{
  "num_attention_heads": 4,
  "intermediate_size": 896,
  "hidden_act": "gelu",
  "norm_place": "pre",
  "init_std_qkv": 0.0247,
  "init_std_up": 0.0247,
  "init_std_down": 0.0,
  "lr_mult_o": 2.0,
  "decay_fraction": 0.903,
  "train_tokens": 308100000
}
Each number is 128 + 24 x the weight over the matrix's rms, rounded and kept within 0 to 255. Layers, rows and columns count from 0.

# layer 10 MLP down (transposed), 896x224, rms 0.0538, rows 836-841, columns 112-223
[[135  93 158 124  98 151 124 147 114 134  97  91 103 122 144 136 155 139 117 131 138 114 100 120 106  83 137 173 107 167 136 138  28 142 115 114 150 136 133 100  97 142 115 119 130 135 120 152 154 172 107 136 152 111 143 150 177 145 137 161 123  75 137 119 125 101  91 144 158 144 136 138 162 113 125 147 167 145 157 106 139  74 149 142 184 138 105 166 183 166 146  95 103  97 164 122 143 169  94 123  91 136 122  97 162 131 183 109 167 101 114 129]
 [131 137 113 150 143  85 121  82 205 169 106 155 135 100 134 125 132 115 152 110 136 161  98 121 119 112 118 109 121 139 182 124  78 150 141 138  76 118 140 154 153  88 123 144 129 156 127 105 121 129 104 129 130 125 123 130 122 113 120 108 139 107 105 152 120  92 114 117 103  94 103 126 146  97 116  72  90 164 129 157 139 133 147 109 172 135 133  99 131 140  67 139 149 125 122 137 144 164  94 162 163 124 142 108 125 146 147 131 119 106  87 122]
 [122 138 137 170 114 162 124 130 119 123 149 122 121 131 128 122 131 113 130 132 135 136 146 115 129 139 132 132 149 117 100 118 113 135 118 126 117 122 164 123 145 160 131 130 149 129 128 127 113  90 132 123 133 116 115 116 109 144 132 124 120 105 132 114 118 106 121 125 139 110 106 143 136 139 147 138 139 120 156 107 134  98 133 155 141 145 120 130 129 127 111 132  92 107 133 132 141 124 122 123 135 130 105 125 145 154 129 149 110 129 109 140]
 [127 142 138  92 117 138 131 146 132 135 105 143 113 158 140  75 139  94 144 157 132 115 128 126 116 105 124 122 107 149 100 140  99 130 135 113 149 131 135 190 113 162 138  90 116 123 147 171 151 136 110 105 135 131 139 107 139 136  76 120 165 142 141 151  94 136 141 112 138 122  79  84 151 136  99 128  93 132 120 133 119 138 115 141 142 182 107 144 123 119 108 112 122 106 130 126 117 116 111 125 158 132 137 109 113 138 131 169 103 103 152 129]
 [135  95 141 122 156 109 112 127 126 116 113 141 128 113 122  97 116 138 152 137 125 117 133  95 122  90 149 132 126 104  84 142 120 123 120 132 137 104 167 109 135 110 145 126 107  97 125 143 128 100 165 105 155 117 140 107 141 116 141  79 153 124 152 105 121  87 136 112 154 135 159 166 153 114 134 139 144 137 142  76 139 127  86 137 188 127 138 135 131 117 124  76 126  92  79 179 108 192 122 154 141 122 127 149 109 127 117 116 131 126 109 102]
 [109 109 124 118 117  78  84 151 122 117 105 138 140 121 131 148  88 170 126 134 132 146 121 111 175 103 125 155 111 118 119  86 107 182 125 166 138 144 132 128 150 125 138 135 106 117 140 149 105 141 139 128 175 134 124 113 103 167 110  81 135 144  74 160 151 134 158 119 120 101 101 113 105  99 135 113 119 205 134 171 107  99 148 164 127 121 115 106 163 129 104  99 111  87 131 120 127 125 129 138 129 138 112 136 124 133 149 205  85 112 130 108]]
# layer 10 MLP up, 896x224, rms 0.108, rows 837-842, columns 112-223
[[ 74 151 139 122 120 188 141 155 117 146 124 127 111 151 126 104 149 155 146 118 109 144 116 115  99 136 145 130  94 134 132 115 117 129 143 116 135 116  95  87 115 120 135  74 111 131 164  95 125 113  76 171 131 124 110  95  92 118 146 116 128 119 157 141 153 122 133 122 157 153 106 119 114 155 110 102 154  85 139 118 138 152 121  84 128 126 135 162 135 131 153 139 141 144 162 103 121 155 137 147 110 101 108 112 118 117 127 114 148 141 127 137]
 [ 91 109 110 103 152 101 145  95  99 130 146 135 157  65 153 140 121 123 127  94 150 166 126 107 135 159 102 112  84 134 150 143 130 141 106 116 107 133  65 129 141 161  75 166 107 187 142 134 105 135  96 147  82 139 116  94 131  72 125 155 115 114 126 113 147 144 154 101 133 127 145 180  78 130 106 141 129 133 118 129 108 119 105  87  77 102 109  96 143 165 122 117 122 139 151 145 124 163 138 123 103 144  98 131 149 119 101 134 159 157 108 105]
 [ 97 148 163 112 112 119 124 112 157  67 104 126 133 158 153 178 130 136 152 108 128 111 113 126 141 140 133 102 177 162 158 123 131 137 127 120  93 142 149 129 136  87 122 119 131 123 123  82  89 119 148 170 131 101 155 112 182 118 129 180 121 120 100 131  97 121 119 171 155  94 168 152 114 166 143 169 189 107 160 135 101 114 108 152 206 149  88 126 128  73 113 205 151 129  89 122 142  98 140 121 145  91 156 138 108 123 149 150 120 115 135 157]
 [144 135 142 115  92 178 138 137 148 128 168 149 124 138 120 151 139  74 131 128  96 116 121 122 110 123  73 125 121 115 143 106 125 120 143 148 122 138 102 147 173 138 129  95  89 161 106 152 137 162  97 150 120 191 131 162 131 162 121 105  92 114 128 137 106 162 122 124 118 135 157 145 105 132 113 155 125 131 129 118  94 130 142 116 147 102 134 114 145 134 147 137 142  99 131 109 118  71 125  70 100 153 162 112 185  91 161 112 133 145 132 155]
 [140 122 150 136  93 135  94 126 112 117 181 138 105 137 128 183 126 148 113 151 147 106 127 114 122 143 112 112 116 132 115 139 149 127 120 107 102 134 114 114 120  97 109 120 100 121 147 141  80 146 104 158 132 112 132 151  96 145 125 149  70 104 114 160 133 145 149 119 126 150  81 129 123 159 138  92  74 131 169 119 161  84 119 115 148 114 158 136  99 136  98 127 118 103 147 113 145 118  93 155 146 135 154 136 123 157 101  88 124 141 125 110]
 [115  90 161 112 136 145 129 100 102 128 158 147  89 123 157  97 135 169  94  83 153 135 115 140 141 172 123 122  88 114  96 125 100 151  99 145 139 147  78 139 123 122 131 140 115 105 149 142 162 143 129 129 156 100 116 131 157 120  96 144 129 144 105 159 138 133 170 135 212 126 124 138 105 179 127 144 124 152 199 129  98 132 133 141 156 164 126 176 156 140 153 129 121  84 172 127 122  91 155 109 119 138 118 119 133 167 139 136  93 167 124 136]]